Weights of a small transformer language model: width 384, 12 heads of 32 (3 for keys and values).
Each number is 500 + 40 x the weight over its row's rms, rounded and kept within 0 to 999. Layers, rows and columns count from 0. Numbers have three digits each. The size before them is the row's rms in percent of the matrix's.

# layer 2 MLP down, 384x1536, rms 0.0051, rows 353-383, columns 288-383
065:557461504472506485415494479532485443477613500513436511506500463489459471533579512512509462451462521477579525512535537527496500433537472515522446515466452528510513459489490644481474412451392459481484510473509450464509541529470499399521517439459443534536502506489541469522501470505534478531
096:626472425533443576544442475556513478483468486505494473475484472511530461538494445432513542454518536531465497502512472508521504482518421508563503523466471489553498502489544485492465494497601491473444525529498436584470453511553486498503508440524524491494548499495509513505439501523483504499
124:449494517504453503496440449467517552484484496496475463508472461514490504472473515459521392501526448461430528533496492482517550536473479454509456454554530509486454521472495424471492545521551403531416482482463472375488431474457464461439466516493462482483499489465460493434480487479543441473
126:494507513465494486501500532495547428509531466496537484413521546537453531522487428523456451479512521506531507488528507473512554462565469470522458481476566503478570486483513363498529490466455490495508530457436460525524498505437529452480491449520410496522476506508440484522485524476520469448
079:506530420497528558527519474479490516591550555516495515441524480462535483526538506506503532477520494474528489477546498486477483513509574524504502519537612477478446564513491625513468440515373524440616550537474559504556489528467573471451491529473461472533532481525507534515525539513552549498
113:539490515465514520520459530528471541481486475483509469503520517497504537502485467480525488506501525532483466486480522503507476512484521539503487550453775485485481481538451546439525519506464522444513505506553438597433542456509542501478519525509512447545521508496534485517452514455496496478
085:608457513547488556543528536513483496507471604537481494505548477522478503519498481498582478533506454487465493484585523523468474512493460497466540565568552492489526396551475480492471483521584513568525395517518468579512489531513509577515497475519531489427546467493495442458508551491464469475
086:538477465491426516562474540504491459554467446499484522505576435487489552539485527489490520411514461492478488533536491527495456473546542506541500534468513498502465473509563457408459545545533477492469464537455484544447481576459553542482559436537527479487516526498490520499495512477504505512
106:431525509528553463479538510512583552534495532510488502468496510531542493466537508539511538519524503486531568546534526557502529457501449449490505504542357514515468511554488458562489547560489561550547517527443546486540539495517485479485524508509536544502511522531492472525506514498475509459
072:537523539458606525491561563464536438462525470538498465479477490503510565514488519492488427581457486468533424478467452528483516452530492517521487527481451471489508442476480414505521481500545462463574476549531532523531533469478514497482556469488450513580520484493501510579498505531465447478
075:486484500530456496424469539484423445475504482455446568479503480467464530483511469506483459436503529508501507414432429475521472452536531526534491462494280476477510544423521366504464473470408515555521481451525521502521522503479521486496490525440427477449501551510434439513468457468536491531
111:581453465526513479512513500526458506484519493446458528516505518492536493505574526487500545498505513521568498502495522494491444480482532572552572535448540507438541502477500620539526465468339490466556495521497504489515507480589484528499489525495477449527513536528483540532514527509512525548
080:457533531496446508567468506489471461507512468485484505498552465475501503482434450525381488508469496458501498473486441457533519542544526524497441460545432456445480529531482363439471405500451490492470506522467497403457466484452561564426499505462549528551506478513491483522476466538512443465
117:462526517489546528535464495497501521563495556462527478544494514482451504504509523486540469487544522493529465501546468518522513563455517536483517529524441508502447543493527506492496480520465525510516507488517546439505459485464493557465468530475496480452441456506479477520512506462470487528
077:560516531511456516500534488481580468461486532466521532499503457560558488473532455527436523522520489503452523526421489488520506478493474444526506525519609553486454570523518452508547395436550490543536509460450543672543529471478502414498502480516556555482505509525522469492509500477501471456
077:534559507568394477506518472487506502450450489542507462487413486463505520481450421578492559518454546540432554474503493525464502453552480464550506459531600505516554432469567543593535533527463519566529500466453555460469514489513396469538468474437571505535473561520524556503500439494436455472
084:554449512524551493535530446497493494527532503503545468463533539620510542490514524523499490505537546498485475483509519487550508496531497490496495493508529540476442545559445437495532471470507493437533509469539463587521548548479588489483512495497467470533537466479565542536507580524468526502
098:379461489461508514534474450521527494479483563433459484561546520475472500524472522464530474507490483529469456502512499477515447555443514483483493516463639513489449503533434503480456565504469460451434400504523484392474470505525478546452461507453519441418488487512422464491520505492512473478
087:476530486565450514428538545444554456502502563514486496455498575536450495469473510554517532447531540491497497446480530529516491496508440485501576522495519518454566482478529500525422515529483506516532503513471477542523569542584524352489428507515501500449536544451519423457507503509510485473
083:548427506477482498453491413497474514491484558372466476511517403482441496506459436482482470451519475531470519495488487476468411523456507479512537440467434518457534478579496343521498518488400526455475525540523446492494408603518455536507434501463470451464511536451521440461498538502504547464
081:410432554482527560519498522497508467489500540511515538498514474491486530496563445564484448494470473496479570488497467507552500517494468529480463507517578527467562489525447499488501461463494529423511483452528503409485444539569489488481488478510446423580558466537523517484481503487483470471
241:527516489494537467505531485511512514528500525506485481545497530506505506487506547518520610498505493494536485503583509511505499525473518514492512494509598508490514503512498639513525564524470528481509514534538522556522529524535479560528505535503536529521494491481518506525522509528484521529
094:374530556538514505494497573444466481515510426471489449448510489577556549490536550478459462498523507426575499500399456488512495472548478529428449545552444488514510492525427389454509501461442468518498485550483445465513548529501500460463544508491419486491564520456530506510412490487517460458
088:575463505552507522527464565476459455501525500441489483529496476442520537529488512513471490560526462474494449530510469561470474484504556497543518509520454499474498478565597527546523487575549494539545497492517498589481539496527507521463460468483577510481512518515509430535449481516492515509
080:546491439504480489486518472501501482461511492528542506509578524480497516457528506450505530478540501452509453524527537476534507502513502468444445483473541482501513483534460546494506475439523398559500458477512460646509454480453555499444498523451483475489470519478524530478478460431540512543
098:489496478523481532533492475482476408492469495503512474537495458502529482528470449425509457497550508502441497481495422461535430531505494466504467508482408526496500502494472364552488468473550463436457496507529397547476410508469493494522493522483470517497506481504498525478458555501519452466
108:474521462471518475511512531536509467524480538432521534480507481476557483512551479485436573491561478583548515537542484528515479546489547498541500462511300500519472495530480554511487484502507466441491582533514484519446496526461504530482514510470506561494541521498533507548512472524519530572
114:504541499510479459459482531491505489514455510534513516546510511494523458484475476508513622501513523560516501511554514511496492489497506468483523497520349521547507486463510543545502496496565544534510510495517526617491529465507516499551488531491569506471513516512529505500482502504507502530
129:440504541481472516494470507522477475523487513488483509553470445494493515521469458539479488527512472531472505492495505463534444558484551438525481522478448518437481552501456446477469501503470469488462500509442465372471462497500508515497496511522492510511446522517523481459535535454482503463
119:508471518512506518489512467549510535483497510481492448469453467515475457523497507471518505516480481543496507490451560467488482524503473523514496518491334489541484482520522568473469449513423503530532507533481503534505491517486466481529503514463491498457461490538480527545481472508486498477
114:364491467474456471491507480465484532524439468532524512448473451471498509412455447510499483554510528515428510454483486462509539517477489456520533518491554502444502485453480462509500416500388511551469467479454502474538489507473495490506490467457472479487497463519465531471451486451517492491